config = dict(
    n_layer=8,
    d_model=128,
    n_head=4,
    n_kv_head=4,
    head_dim=32,
    d_mlp=512,
    vocab_size=8064,
    activation='geglu',
    norm='rmsnorm',
    norm_place='pre',
    norm_eps=1e-05,
    positions='rope',
    rope_base=30100.0,
    rope_fraction=0.75,
    qk_norm=False,
    attn_scale=0.177,
    bias='none',
    tie_embeddings=True,
    parallel_block=False,
    init='uniform',
    init_std_qkv=0.0523,
    init_std_o=0.0649,
    init_std_up=0.0749,
    init_std_down=0.0749,
    optimizer='muon_variant',
    lr=0.0072,
    beta1=0.95,
    weight_decay=0.0,
    lr_head=0.00804,
    warmup_steps=200,
    schedule='wsd',
    decay_fraction=1.0,
    decay_shape='linear',
    final_lr_fraction=0.05,
    batch_tokens=16384,
    seq_len=1024,
    doc_mask=True,
    train_tokens=98030000,
    steps=5984,
    dataset='wikipedia_en',
)
Each number is 500 + 25 x the weight over its row's rms, rounded and kept within 0 to 999. Layers, rows and columns count from 0. Numbers have three digits each. The size before them is the row's rms in percent of the matrix's.

# layer 3 MLP up, 512x128, rms 0.0751, rows 336-407, columns 0-63
094:506503477516472529493502474515466524515529558502466486488506470488491513515502476480515478494543466487500488506518485512458459445472492493519514518521517481498478526507560507518453542501547494
099:496526516514545515476475477503457532479522515513542532539498493534528469486477502517534524506485511490536532512453525502528464534454478500508523477535511461477517505497524475490494479522488486
097:490506469468519485515493502473541510485483502510464518533463495484511513482535540526508505470488527491500478483490509511471502508486517541549487456492476469534518510486505517516523456485520520
103:492495505518494486506489504482515489472512508452486469478506463458536554510477513474481501486527481437489454497483492491490518515442520492460505486540480515502493490549461544527453550477517506
109:522508512529518475478533499486466552524499487498527523514478480514494455478499493510481503519542517549551501501457459488502549467537518534507515519483498458469539492546546459490488519509522529
106:477511453532496529476484540505497502502468520487461473493483477521506524505497498486469490522518482467503496559490447492537521495461541497540515515511456480485500501525500520539492535448469520
088:473504481525534528526523490441491488498482469467490477477472504504504531478481486523492447460485458530504513520480548511492456494524530510531522521470505505483478500528486501473535517507493491
100:538512523450536514514513533482464516541497510534493522478480475504470536483518508493453519525567473495518468463525467433503517508525520526503517468489495494497503469515512529483504497531522500
106:499503506464498475541514511506464480489476491494485503513542517482515484522491500504509506460500492478494502492497455515517495521530527473546498483464499529528447450490502514484493501489452499
096:514468497462503490525421513541503548474490547502518519487513508480513490468508446530502485525504544540482525480503527485568521466530508508526499503511490498501473538487486482516468477535501498
091:530523520464476513506512496510477482551504471525548486496481492589480491510505554525477543552513495518506491538455517452471461467498496523551534522526479529489501484495499469491483538492476507
086:496464498505521509513471472485493507478532538475526518502457518513486531500510510466486472470496494551490510506515474489520443512507494519518511518522534474497498450493513547537503455534487499
096:485492483482483521520521497469502446464525512542488509474459478479467505475429471502526511485481487506507546519535488470469513510514488501504467491560506509477492553460481442495495491516500472
096:487478513481533496531516486505478523472505526485500504542500535482480494505472535483508513508516513502474481445523478571484503476513501517492511503524499534483530519453478517497483422545502502
122:482491467516485487443475514535481480509557508456467515480517490481467540502478522514478550507490511489473526520478529473529516472503510493543500523547491509502508486504557516528509530524497494
093:474514469546484486478460500516490488466546529472505479492500510500498514540499542512513450495478536483512467492466512531470519511479518469474508496470529481490484499514492446495452529482509506
094:548437600503510499495454485489496471520460517539497508481504496496477491520464486453500489522526517527503478489525460513468535522482496485519533489470470520478525539482488485497492500482514532
095:491503483467483516477477510486567503481514500541485487479504537488505511484480535472519523504514507461466565505518491549539533522500546490521485477496505514488497517519537520494492531492488509
100:537539536506482482476505521503538506499510521514478480499488485505561533498513504476525487522492439527487518487511488531482517475566498514514460488470467459511536497545529508541462463499528481
098:500500517499523473505511480525449521497514529534491453463474517473515514523510475467507507502511484524488491573546486513504500528501481548512485564473493519466508498520505494491523512532464503
102:542552521509467521509456465463504471490454552478481551507515497512485465519497482487513494518573500469507502504481543504482530497460506511476479510461539481463508528534500507487502511466504519
103:514493486530474464475495474492539488475483507497503510500524508495465524509489458528534514477546466473512529536490466482521485534516520508519489477546529499496464486475511469486533491490465494
147:459465462504469498503502537488478525470516506486523492574514495493472522453460500503530479442514479484509526469498493482490470493467498440506478496510510505486492525465492481512468488494507512
104:463529478518515532512488490485503438469476522486504534521498495501501498521497521516495475483466463509506517489538510550505528503512502498477522476540549523476530502513546472472513541480522549
099:465494445489473491495494495509527514520520520508466526483533477502561486438487521537537500467497492473512476494501507479468510514485495501536476490503480506511496490509489516474540510477506475
088:476510497449515490495475510521445470521509539455486532464533511461556511464512519511498465531541530488499513503531484511509530515474460510457510476476464524520519521514498537488548495522522477
101:518493509496540505542542469460508456507509514532508502509520511499487517507498516553548499518517548465461535477518487506518508456459479475477477524479507474507479517461517482481546541459486514
093:498493531483473425476518489501497459469516509506511513486496491515488480467505466468499499519496487488491476502542499524539551490503508509497515502539511494486542449478523524546508488525491472
110:506517529515505503511453494529491471480463462552513470536538544540484522482497517498432519479466490495484481536489518514508520480498467541473505496473518489530510435492496466479489479508461485
100:538538516503484457485462485500476507505546513537508477459469482519507464517524499503520514481501491503548500539457506526534452477507514504495561501480498480473512513469493517520507525537530509
085:530501511502509490525534474511478506517505517484505500547441514501455501502492488523501491539490493481537482478508481487464490495524533467513484477500551501459501529502481484534497483512502495
105:505466497484516499515509496491479496513508542553500512533505499450500510509524500461479455529498490540479524488491520502469522489516505523488478507533495473502479545507506508480516494482514470
115:512515474482446484463504549505462495499458520485497472489557535486534494487463510489561500480466508474513484457498502532525516519495482427483493504482515513525520488495452479492471485488491461
115:514505531465482490468519495478500477537497466485522505519491493492474489552515445483537529482526483488450521523515520541502507464499487519468480520504516460507565487510468473535514521489488476
098:513526473494535522463543506529516554488518498515483491542478499546501517482474504536503497543471540470515481473509478514486477501483538485502568546498520433487540445460473506541557532481497550
090:493506500516458511482498479486480477496506524498505482507494462482479532513512505501503498484504480443509487530472505496545538524512555483512495498483477496519488526507516492508486515464490515
108:474556537513457562493492497497486520498472524483513492517484521473488501499525473468478557490515462479534540495504489481476500489489460515489527513499469462517495507516485540512506517544497521
093:524545525500496481533520468480494460511493518470479504473441519502493476546512472544540504492554525492480514545517502500475528528482500474483481523512519473503541515527495491492528446510528462
090:493491463505494477472506543522520512459478492498537477478495497474504544486499480498501496436476500523480491488507501527507465490477520496487492470525499523487481461499512518534513451541492534
097:468483472521513491485490509483526500513518493508503460484503477485494544518477443551530539498501518517475509484462499481498543561504506478511500509474536491514506513484547547486519498481501477
092:473471522489483454482524561449516544550500518507443463484499456479540525466531470516525509507525468518527504511496515493516476540451525469483476480456516506462460523464517500461496496461491480
104:483524494507416545501523493494453482496503466452549532505471498504481496494483501496503492512500503491503504504530510517477491492502478502507501482495475514513511544550486497521552562501463497
090:497537493475520555451517505486480484511478492519495517525531510467504537533509507451535527473499488496496514549512485515485481522487499471458546522470533546486521449470502496511531469475448501
119:540499509507502499469544496512490544508509495461495479526496532510456523510500490475497489510519516492439521471468547476513521477516484467474497519476461506476457496512506534484494498494484519
102:478525477504482500490486541503484487485488508489442501480497516472535517497457494513490503498504516446500493492489469482502512512480527497530515534487529517513508498508539525526516563493510531
097:517520509511470506462536495485508487489474545441513483503503485480514531543508505528521533514543533491503474499507461507511518500502479525530495554523499431527552504480493487503498507515516513
091:530480498488503520508463473509473473474470488484530503501498488518492493501519517498523452491513459483433510534531556524535481508458463502511487493511459514470521479526512483534514563501525508
101:494514515468508504513478468500518482504531510507431493541502496486532510586494506552545535474502513570499478553484521466503497526495471483525560475514515482493496525478472521497510536540509488
095:557491532480508485538467529494493487537462509467479480514539536522505463493507510551498483512472498501496491557488544498473515516465469515494515513478476509454457532523519499508497508527530485
091:471466486451497531476468527519518515472518503522513455505501509506479478498463533510493496505502493503519531536503481526481506481504473490534482481486480556455533493528512460500479503528459543
109:497490493523518448500552504491518521507524484544487454468531532519489476515493511497567518509545481477555505487497524507510515484558476511487508495497477475531580520485536469492529508527509543
109:445493549550537479498498508472512517484492534568516513487478519514541432533529498491496515528515526501501475567472459488483494487528506508551489501462474487494514513499466465480521509511527476
113:474455480508533512500473499490500514552548531477491517486549542530501521481505504498532499509464501463492541499498510468570494475487475504508489478486517463505455538494509515482494476468517466
103:512483493467527533522503488450513537467532488531485544490515482511516464509477459508525545505509562505520459483512500508480472550502495518491508514491513462481534511495509443503477527491504481
093:506493468536526555464507504556481533505471495543478507491501523490529496518519524541497518547499510508544515532510469493502475462537508504496508472514461472514535519510507476469543498521516547
097:486495493541502488492518505518470491479527503475458452500488501514502513469463501481528499561522496482553495509543472485530558470499501448515536487511523477515514482460464519474451513555525515
101:545490523504508515466497519522505493522472505499511503494502521470568513509510474492522481505475490504500502514535468483429535493529526484543542479522520515507506499492502510472453513517495470
100:509511510516498468480516497489476509579491530497512511484508426502512480479458535470503477470510514488474515522508519439500523512482480496489475510501500443474496485539518495490503537554528525
116:503458463494497472508519507512504498477523510503505527489561499492523459470501503517508512486489511455515517494492527556515511509504514504449528522582492509490537489525478460450463492510533498
095:495449467513461513503493535493527509489505472475518553520540511459487489465489549544507514475512473493466482562532509501468516518475493488498519444502481486493501482529491494525481492545511516
104:478516461511530461537493484493503477504531486475520451467451469460524475542563534476511467515515538499480488493497495542561529506511478496500544478523487510500495497507506531530493503507493477
084:503512495499467519513487504510461491483551478523526529481541571518487483497509505468552490471518491505461499508490497478513480485474496525538542521524547487486527465521483481489524528503471483
104:532498508496502531497492526477486509544527465531532471472494518526449490509514492533519525502439524529535531527490501515515526479456514486488496489533454483457495519525547505540481512552553522
101:488451517503511522553474500492496526469474474483515491532509492494540504469472518484503530526453501489475485520537461497508494516473493527497520501468529533495518483475472512488498513481497547
094:499503527516557488546444479482513489497558529486490486480544504454512501502504523548462513473492433533505503496512478510459466500469497526503492492492499525485506517474465531503469458521549505
099:532469483465509509492507504490519504477522498497480475530482527477545555514499476542494490473493484486546491533488515482442503483462517508490480499468459476497477509496480542506538490482491444
112:507521542473519513524485472448505468501501518488520451513518479428484507545532467528491512511514510503512490467526476500528544522493485482555491470532520537500547504468506490497486511504440494
112:450518516487515490475488482472475513491519487492453475474515485502499474447507548540502478524524514516517521504512477552483487452518510509471494495508442502494484529522514500491499504487507525
095:561522517486480537514529475477495464483497470503457469495551507474481490515535530441487494501505507496549506533516511472480480546499496483525491514506520527474506483513472461506481482459521479
091:542441492472512478446468470493514523472532518522487527505510523494491502540537520529485543472487490494478504472475502508493490527513517535470483501477473515525505504549504488492480498565500500
090:517507491538472477551476505539494512457488543504438493488493472530502511517488454530509486467546492492502533469528495494558472455476518473484524501534516468510476453479479495483469525510501516
097:531494503520515538523508494503475492472486499535474512500476499514467485511528504526489534473527482519512499471502467524501465552497500495500484462505495514544503526489529489515526480490499488
# layer 3 MLP down (transposed), 512x128, rms 0.0749, rows 336-406, columns 0-63
102:456558495506499492513486473512491473572517498511528504482528507477516493516483522460491533555503474447523505484530507487541548521495468491533477472542505505498506492484488487503525498465474518
098:523505490512448547500471480511490519495517545509455469496527524506508513496467508504538488528493463486488498500515507455518479480537511505513480504492488479503537468495542499479541461484489483
095:495510518525461551501493530492509510500521476544538499516482488487476492513521466496520487518484515483503513494497476539475513481504551468441495469471497475490440469504498553499532526498496467
106:514515479479500508540529520516467519471534471523438488482535547511479504539482512498530454479480508521516500474508492488473517519505484480499491463519514542460483521472472449499522449501506509
107:529504525507493489515513530473461536487493539505508492529506518502504501465503518510540527515505473545501497490523477553526469487476494532488489474490527497528488544490513445494523456470524553
106:439515484527477546470493520528524510492496535464525459494516479483491550520517489517480520529505518467504513515461440531523544474459504489517480492516528491445473507510494546516520500505527530
091:475506485515443481524464471545491516480472488526485525476500537470500505486522504489494467537508507489575518478528478477537495486492442486514503471489513516469546509497512510528486530513513534
095:443521503508489467467515518479505512461546511473524466511517534518529494513459520521561493492438481476479490499472472559467500515492483518490500483509475485508518483484505498502535514457504460
100:464523515483483506491476532526491537489492476509477548473517513515514504503468496490463491462480508479486513511528470503501506484486532508522498453481450518497523467533556473493540476535492503
089:488479523549532526486547489509531492536499479476493482487486453504498524525489528482520510478475493509496469505502480532445476523478454490512478475505528484477530478524513517488520515469539502
096:526481476511505500535524469513525528520467494487475482476499489458492546511500489509537605473478503504503493456502512477468507509545500523471536453492482510550502474455519505523527489499515500
090:519482464470460499526553499526493478522477483525470507467542491470477481499513498516463485495518498475497495492512490482481520492486507512519506468491484506514527528537488534488430506498490467
099:492498484487482495499481520492523439498504524523506528473513522477522584479514511514479518464496519468505529514479490494485521493494506497462497519511544498484519556525484465463495485538492459
089:507491484525505469452468503503518461498506482515481463480503455486494484495530493535495477490489473480541513543476539447503463542494511519529451530506510491474488488528510445481538539449477485
117:508507466530511477483440542502500463488550466434525500504541446509504516511475485468481479448520557520504521490486493527468483500508480494475506519516520505493488511522489523520529486461537524
096:520502473479496514520519521480564487546451511509501544490517475490509521477475480496490522487539466527447494537506484489527501485488505487486460515503458464504523523522505550485509503528503486
099:509445450501533499513477514476472481465494492518521513481489472498479483537514529505478450493495483528477529541484505513498546475481498516475515506517473477503469514508511510497502540533504481
101:506518472515522511486496509469469493501509504510517509461482480442482505508422510549473511490500462513496506528518523499517511494505512484448498483501485486507500515462500510456478494523554525
102:508537524488529503532516498479542515485483478497492457490483481492510487507485457492487499505442484484535539522493491523477546494499497463479479494504480483497526466491483530582510488481539489
103:502520471486495491509480497522507491537545548501522443501466464532496485496508504450513489472478483501500461481491496471497504492498506506551524505498504528507520453537522498448518528507492468
099:450503500474484502494487462466478487513505516499461498516475532534500532516523481441487529547497467495521500532557490535527506501439485508465516488505517466517510482535483537503477466492498509
097:498504538511530498508524481502485500483556504487510494478511525506490484488534516507467517486502546520476463491518534523461533448519491511508500515496465500482525481526454512540489512497497480
119:476481471519488474494492512521487509440495487470493516524515542484502536457452517481529510434523503455522520463471481525474505492475481481516498496507523530528482567487487472511512493506522519
104:512562516529497532560522507495483487456526501430470485488532512492502488517490506475486472445488472513512526532482479548475488527520470503486498495479558502499498517482504518494495517523469554
098:464490462494512470535491523473545494497469448535506502542515467526481490472464506520530512507525513499471487528476484557466457487497468531524501472553517473474498486522484474481473518490515493
093:533470468510524511479506499493495482485546529545533469484489511516473495510503498526467513470473460501519492500500490456489491520530529515532493505531493492490476510454449528483504511485521452
095:479464482535501500507501479465515524464491490466481469458495514487554455530467515483492492456542471504503501514494565497498479481509532532487499482495505520504458522502518513511490439477488546
096:508489522483514512509506493534473552509487508514479519545516496521529476514513510535515496485480526503469487524516509539515487532545514505518522533521476477450484514477503498528519535521534520
111:519528515563461539506493506523470496491483506522498489509494561505484497467497507503507543494489485499487498524479528466546483463569449537533483545477491495496502445518529492470488475484483517
101:549485477474572487509507523509480479465482482471484516498501503480471495483511470547469477537489458468494500489514500528470514525537531502533485495492493496509496490503539502468483475476516492
089:441496447472488497497493489479510445511510503505556547478517539514485499496462501494511480513489476505491538482513483517502515518458437484491520482495480482522514512500507484495540539479503476
099:508525492531515488507525471508527545497505513564472541510507531478504514501519516496506478540508498513497506498489501502485504454500504500524542513446507508530476491483512517518511522558488512
109:486501454541515499516486505495515516494511480471550499503470522507540522483460460508516507563510503450540494432476521490483511515484529533507522485534488483513503487520478498506511491483502476
117:519523560483507512489508525498489488539495502487540545490504492471503493452529496505536532517505512504474497490544485544540467505499520547473501509555521522540547498482492501502507546502442493
098:476490458473470470472533493503511506513508518481497487514495457490497484498493507536538471545520450477507482488503558561466487529522477543491501493544498513496580508514528481505522499471530453
093:482483525503536481490538474502509525450481499504501515494534521503503479485452482508526484513515506456480537537491512451470497463505512558556489511511524487491493506474476516508521508543503486
106:507478522538476530547472499511481526523500475574442534493508471462484497492532480475518500506495454516515508501500454487537479516494509493473506498465518518496493498490498517479441499502456483
095:500462488463513501499462526495470503479494519536460489537528506487458530482510484467509468522479470523500491503511481489510484479506524510548508466497478469492437484456498526510509546502514502
090:535500503500502518530536470487475478521505496525495478517493519523509466507551508515489508531473460502508524521501489456489508497494450498526515538466486462513480533513511494460484538491500452
095:509487473479446524501536513470473494480475543486493507494482503508473453479530506437485505508524479504506484511515492508464458488492462485515493480468485547462489522549503492472513480501508500
095:466513495472480497469512490517499488513520494515486471538499535536515530503497499489491511525509438498520475510542516537514506487528504540531475483495506458506557478500486473487508536495500540
104:490497508508486520516502494522498513571483520457529500494532518502539502534548534517468558473511483531476536495509516500534533501493517483485539505523484472504497470520527499494480508555504485
093:487502545511496525520508463534511536514544530497512495530561480501502518513499474524512489473481501542482535499491523514539508476528503483455478490492463472464496509448504531501493450536510515
118:522543528508522514489525449486458527508523515476492514510504529512473509479499471519495523516531488507458509506492522509509522492509466463478534528515484517477470488507470507511491524497487532
105:503528543475479501507555484507500433500457493468475504558479509510473505484511534472495549480538520525526501469505474518489506483528498457497465496499474542500487529520515501530512485465563517
095:515495484501496491499489510483453503483542499531461471486455531503456516541511486492482508523464529496485502486498551468503498457507507439492524445500494500504488471548505515481492462495476505
092:488503474500511482479511492439397487528524521520483499503462539472456458485482532453479503522526525496532513514495489467515499532458491499521487472505535518493499534522472520485513489507526502
097:489515484480502508496468510472495498470518507537466462508571476505453500462476518523505486473544517522522520493524475497520514479520521475482474479509522516479528505484524508517479534510526452
105:512498527514514488531490535517470495524455499479530500452472484484502482480512481550496496508539534467483519456501476508484480512483461516462513499549497507513566497528519516468505557528510503
094:510492542522495491514560507513480490457496475483492518524500515515505529469494478539483501495500497502503479453522541470516471490466497533491477525498529477499466510510531542500464510474498444
104:485543478467514528516512476506433504536507505532470527477485489486470482515511483489550502531479490509491486494486502443489460472518528528466531512516484478508484511513536496526466495519509491
111:513497502498494464466511513481470506486488484540529473496466452488542536472545510456532443518519536496511485494468493499528493497508462513480501490520505540501509489497482467488499469537476503
109:491476491504544499527493489468514506480477497493491523509523521467491487478556476547542503485516501490497485464497462491482523473471539542452507488515506468504483517530519545508494534542499493
099:506500495504511536519481536486509517495533499526497524519515497521549478488516474533472526449506531530522502476466484507496447524519512502471535518509546533484534490480514495482511510472513504
101:518482467498492490493530492476510486479502499488470485468475512480521484502513544462465479502485509470481491513472512530522459527521462507531477535519512561431508479510504480495488454485531504
094:500508467490498488501443478483535564485486494461489489472506499517507470571508485477456516481478543503513531532475503498490477528518498517499523502513528525504540506530484536538521503461470496
100:492487506508507523525499491505520492508485492503493496488510498473515541497556445494467515532467495484482504525482491538478467479492498524514527508491469436492494452507487458512511483501470524
103:531519505505529499489551517512470551484505475473496464488476512527472515491510514518476499465483511504502507462509494441475524481465487462458494485494500512535480515537513546501522484529527472
105:513483459532506494504494498461475482524522541474516483527562519485492482465511487508517454476508524477498517483488507547488496525502564502504497507546496495517516479514510472454495528514475484
097:525531515505463498473499503522497496505512503523488523493479496514504529508513537485515510469498524491493519463456488467511492481498490520494444490507462516517465485450486520476470558491509448
106:469515486503516516509499500495451507450474522499507517507520494476554507494493500455548488484494451471522512459491501520526508491504518516531492519516530510465514455480523503557523498473515520
092:513514526444470519447524539549519483453476518530465495533534462496493515505513508485495520485490467506511483487547528531520455501492540490440470516470474496530473515491447483488468502537497455
101:539516491478497537486490506488483495520552482505498458481518488533527497512515482510477489495492520505471504574488551526483539495517545529530519502501483453528503509480534505489564524502507492
112:471473521469505519478483510473494525540521495490485538459475481516514543548508510503464471493507478492486506525529482518487502519489534460489514497518512512477529506532445509489528461495491549
093:501491448463441504465555494511501496512464503530493524508453503484491496479496467491529497547509573466510482529518519492531536498530536497494497509504528471496495481491514486482526521510469494
089:512533507522505474496504487460490499514486524496523540465498484532472475501505521471523525525501506500449546449512454487533521521551482522506499471514527516514513498516500463515458516510511524
113:517528527501527473530497529461538505531520498533486482464501519457563450538531458492521473529515492478550505473536494514485488512528506487541508491501516476470511494482467515467491526510459483
111:516542517507547438502469493507506487533488509518455515482511496523519506479516490523456504530533510536474506499472520531487511502520496491495501516556499467461495511471529476467506494508463522
087:470511474517503496499490512515449548518496487499537506530439511519528492482453464527521524493497512502447499484493517537516504448523516514467506488514482460485468501501533557493485490529483516
085:522498533472481522496488472506528490556464453510501498515474521493482505473524486519497535525502509524456538517507502486533523483536541500457484499492498496511500500496490542520519513536471551
093:510496511488524470473492462452508533545494490477561466507500550496493504505453512462494489514469514515474495511502528532483535531512499528535524479491501536496526482516526501511526511498512531
# layer 3 MLP gate, 512x128, rms 0.0748, rows 337-407, columns 0-63
104:499502480501467514530481526515459465531476478490520475517505491554512523480499524521483540472510504470483502484530521498506477465494508514472501503481454490493516519491509512483473541542489459
095:521496482485522452511500496491501514464483536520486543500523517473523503474510531485505517515478501519540512479493541471491482531532481488479534486511526519535501549471503510517487473522485485
100:471480527487470453517512506490524492477451515547476489507476519577472500516511507470517481506513474526510453511448491473505525480494516533501484522531494459502524473507515542500472507479489518
115:520496476485531516482511508513483513468503505501521540558456531497514450502512485519517479512519528498516439482485525488489480517529499496481527462529516519507511524484554487496490454500470502
106:543469476482495479511492455517459512495492484522501536483485494483517437499486530482505465501464482489520527541535552489490516498486492521503489514488428495475449490511520510502495503533513502
096:493463527507511484494486491437506475510498493520481466474505477532515499511480481484504521476523491484501501520495561452508461507485514497473538509494482538489480477504507529468532490477499453
091:504474460469508492497549496486517514505536562532489466532478544543493535481515519520502536508489473536498457500471455484471495473497469501505527526477498472500526497541506503517514500511487433
098:502461514498527477489501462493485554518526556524498486481482524446492504470531528514498541538506487471495498482480527506507480527490493520484507441499481491511523485508487506498480514529533486
093:519529468462483496509459514478504449470503509507511562524552531497500510467521514508487537488525508510525453516492545456563542522553527481498499522484499526528488525477484510498502482533471499
103:516516509510508509500520475513528502503522508460514473508484531497492529510502485509569494502491543492483489485531486539494559445509551501469537485489469464509500522464544521497528514476492490
092:523475475472527551482499528508502507473500497485527480506493492512490530441477496487548483522497498466471477538498496533438500500514485485573524450503496530502530517518488488483539526445505515
085:516515477521523520548510484496449497495521458537494526518471520501459455517471532531480500535486499495495496516529479486492468509547518505525474518559467528496470456456526464517518494509473523
087:505506515509467462531493512509506517502493432497515549485491545442546533498489514472519515473492495493514501490528531522489504500475480508496502463465471517529529535498498482510464500535538529
107:507498547472483489489478486489483512497495504490510490498473517474491513457496539498517509492455464475493490486511533440509534466485471489529550485502542465486498494454501517484500493547512485
095:440496496501513481479484481538456481481477471538517519509509541494492471474501500441500481514482530480568479497520529502483502497539470510507517473499535558479485502462439462502523500505490509
101:499510561529433482510504488521540499525477523470487506513512496534475536491475470507514520531518522503509503503521455508502476481507499441510520467513484520471521471441506498521485498490512531
096:489492477494440491512516470542507518515507524498494486485501478468537517484502471502514489476487521485462506533511460471486478528431486474477571474466535511501507486480541523498511493508499517
096:511539516567491525504470484513496546493499538549532506471525492484509538470549527488508509503464511490508461506492517452499489537474521478524565472497514486508495476505516505506463498528492488
108:507505429499499486495550549543506522537504461489533510501484509470498499498512478506467521514511509435529477511474509471486539516510532452470534501544529539515483519470512485518470562501500511
104:522482542495439501497506443485491505473508463535486475509526527506520553530520489512538536526515508477530484514469509528494450487478522539432505481516523503526551467542517448499507501498506553
093:537507488489491508493504466488502478452494519522502520502503492479500513514532490480517524482516468514492547539517465508522448535477489496498549512556481474550494490477519503498498481507530530
121:486464449495470495526519543468494531472543508496488514547472517476507543510480488545544477503544494484538524487512492473502480471499511489488509521511509512493499491491500499494494525468499492
096:511507435518530517494439505493503520529504518493478558517468530506489527550531484527489498510530473502480520510523534561486523491461468514545503521479508511487507504531500525506506500499541529
094:476512499526509524565508512462528526526487490497544508535501486530467486488491499505494515559525547506515501476465471556482491452515484512492489492513508470472508515530465443514532512509480505
095:467509512493491481497500495520473478512503481462513484510542484467462509485479495461529485554500529489468537517503523503547495515437483491507496516468507534486536505515544487497496543533495512
098:491495470468503492514525450526485455498481501494510526508467553454475541489470479513509500488459506517496522507506523512481516489541507476525482484459537519512483520532541496451494469462466528
093:481547439530495498509507491473537469520471536520532478526520538521448504499483512496525491490476496502556475491484480498493509492481507520538523500515526506502532474489487525511513485508513484
096:503513461536491509516514472536506503549491479498460521479448506506482540467502475526555544504538499487527492498480499484523458515530464522523466525538533477493470484516495511484572486480510513
106:501545524496478486527559447529505533500505488510438554540458506487461519514485520506515523501516505510483542483505490457511538461448504502491514461503514527481493508508527471505485508518503486
090:502494451476512518474474544501465484489496490528488517472520533502496496535444482475541477545510489512505522478476493515516520509470462469513511517506462509527521528500513532493526528493483486
093:476488523515506494503489478507466487495492509557522501491511468533497520495491524492491494515517475491512492530503518482442474421485471503544439539533484485490447496512489486502494480451470472
110:506502509528558477533488441517512521517517484470522470532496519490526519502508476512522462518491474490523513540483487455511479480462510519532521465511464490484469455481465467497468519473520542
109:526479515521527460510511515486505492494490485494479546499437511483454528518531474462524519515519531501510478500528545511514517525487517477462537482486474522506540547521485486540484518517449538
101:490517470508531513476548524496489513526482497530519475501502536531525503486487534512484519515505510501495467479446474526473464540444508492491523523475474484503534478459496465541539487457469488
095:454502497482546444506499482510490513490461489470504549452517517521497486537520524503476513519488502497503523499473535524510491491491495532507480495491508461467475487498487514462545509508466463
110:473481491517514508485528504493467526517506519463481534487519500514457531466514467498521535493518537498504519525457462507500543490508485488491517470487461473481494504492477534536466508512521467
097:480482453458494509515474515537493506474478504495475440521504492514468509473531534476519522513479460503530521534503508472502500485519520529529491527523431506505471499468471519504496531485502453
084:485475509470505485526494547533478467478516537491519500431497499506530481510456512477495445468511477483473487538481471502528522500546521514512501533525504516531531474466478517494513478494470506
098:503508548489520500491514498485513495491514505545472516491499461487537532517521499544521502506492516529463501490489469498523487509508526507480512519550482506514506474446507471505493494488481509
095:521514517498521472527470477485535474481507488522505494465465483522464483488523506528549520495520491523480501483527544515497468505492466472513476463489539497529520462502467453514474490538497527
103:488441491546516546510512525502493528495522489476481460487527497498519492516506544539512536476494513468510474499485524517465529501465513457484503493544527474498463475492526514484495506497483543
092:497522464498495498494487491448533486475500466482524483530510543480502493512506479491511527541528499512496506498493472536441512479450497504479522485498496512531501546518453457476543485451494477
103:456522523546507519498512511510490530541480485481528473513478490515495501475548504504477492507523504524532503459442507506556461509480499497523504517516514474486483492470462513534475503498512564
110:480455501502501509517496531530481533522547505481491516452523498464495506474538480486476516491489501479537510544497499446510469491456489543536512526463514510528494514466487496479473495570471518
097:495511516509501443498495493460461528443499515525516523463500488498493504479500527475500486503436523450529495507494488492517477441524525511498520453493470495527479470504441463491470504490501497
094:480559473512526497499532514472434524525506530517492513522487530507460453485485528475492532530485529498490509488510494452505521494493479542488489459501469487494512478499474539503537489482557437
100:472481493520544471494492521510517504528442490489513515533455531490522522540520506539485465492483510466505519523480492477479435544506509528513533567494473481524474484497467541502503518511517468
110:472480470520486477541478503567477514532485505491503511493519478502459517486479459473489553470480502508512557496565501509475485504515516472508522538485490437507498495501516529546543533524494539
093:479498487516473542487502481504484502510502503512500499518484483514554483517508526471501513516505474491490477558512515464505528518509445478556488526498473503524509491530472422487492473463492505
105:507506442488467529489449477471486516530480498503500575476485497489469486524499526481503489495458530517501532469498492421515514490483480490512507467503508529495435509496482510486508501532501533
106:510491524524531535503544469472526527522482524482500504528527543472510490525520514541480516523487498551517474479526509476492530495486520504537441507469532490485506528500500501544506525520485514
108:519467475500518495545466527491522455511517503498519499510512510480483519463562517574476543535509498501478490460482523466484511507506548506484506460488476490517483517483476524471527548537518485
085:491521503507523521524516445507485475479493475519459476527489482482524497523511517519499482543498494474495492490568481517472510527501515536499500508492527471489488503503527442497508526485520494
100:485507520528505506498522550483515490566468466519521499582523465500497529511506482514485522518527477521539467482494506475447556492459524476452504468519470478538531515504498506502500514534493518
098:506539499471489510500486497513528569519489483480528488489454485496506508514483497447478516512470529513497537482473520492497449488509511493537471488510477494474521466504453521532522507480469506
104:521478443489480506546532486473477509476503504537512516535499457495524513500479505493503455522499463477496497469533496497485509502534506511468524525524528439529478484475537500501457514523519460
110:476493474463519500501498491474505541425507485490486512475491512504477521499515531519496496508475477479493462490526484496521534474464532500523520482503552530502499515494496517533522478503489535
093:525528474512520481506534510500491495479483522499571520515468498525477478468504475476490512519522516490530491498509517526538493480474511518509519524530503516506549519498469476489418487526466498
097:487512459462445471462476499494495505502516478493542479483503485476488494515465515499489501542519524520473522559463487499463475490509440520514518483517506471486486544490450505489485496516516480
105:468506467497511496484507505489485505506472544481497522493489509481547502537522537535568504454494472493478499473507500539475484499468463492518523501505477469445499490486503491549541488462530475
100:509517525478481545469544511546503466502467491537488488489527494508478500489505469482481509525515449531492492488546506517481465524462543504464470534502501518523439515519443487522454502513490474
093:491495495512527487501509502471451501560479451496526464478472507496487465510500457518493561475507488522517477509502524519488502519521538459483465510505486525518536500497486516516533479482562451
106:573519489536540473515475478508495485470489486495519510516511510511478493467514488465543531513482498501491525507510485468491442463505489476491494485528529510495495511501490492484476539507528471
089:497513544545479436517509498469524464471435493500486461513493489499534522471523503458481536485504465481503501507483498537491512489466511465493523462503504517569500505473517472517516492493502513
086:469484491500477518461435472472520517468490492478465523498437488510508522543495498493504474494509502527501488507485533505528451533520495529541500528515518512493520499524479526482502526478559511
109:524553453487546474498516485480526504517507470472472551499480566502494507503519510511500480498487461498547486505549502488472468473553523478499511516492522452478502541487507490461480500465460466
100:529490465533530487460520512540461512458477476504495453486476503538503490498561508493527539490470535485522480516553510517513519464476516458513507513487474514481522505519487502483502548531508527
084:469505502490491504475498502459506490551543470524465487518517452501505533520482484505489460475532452505489521534491519514433458487491496447477476514539530512498491495492489485482469499473502556
092:546463466514538497517489476511475520464551507482468506514512492496509482554477529509515480484546488469521515485493508578473460476496461495494501527526511504528502499456518522499462551547497499
091:532491485476492494489503486513505525477509500464523489551500514520492454491467508453488523513482510496499487522488471528458498521511523507531532472527455535465481461499512503481530482524540516
103:500520531540501548471501451504485510516544533511537477459517490470509474500526510515519532505492525477506478502494476511478437496514535483493462475480469502518515506551499491447507504490448461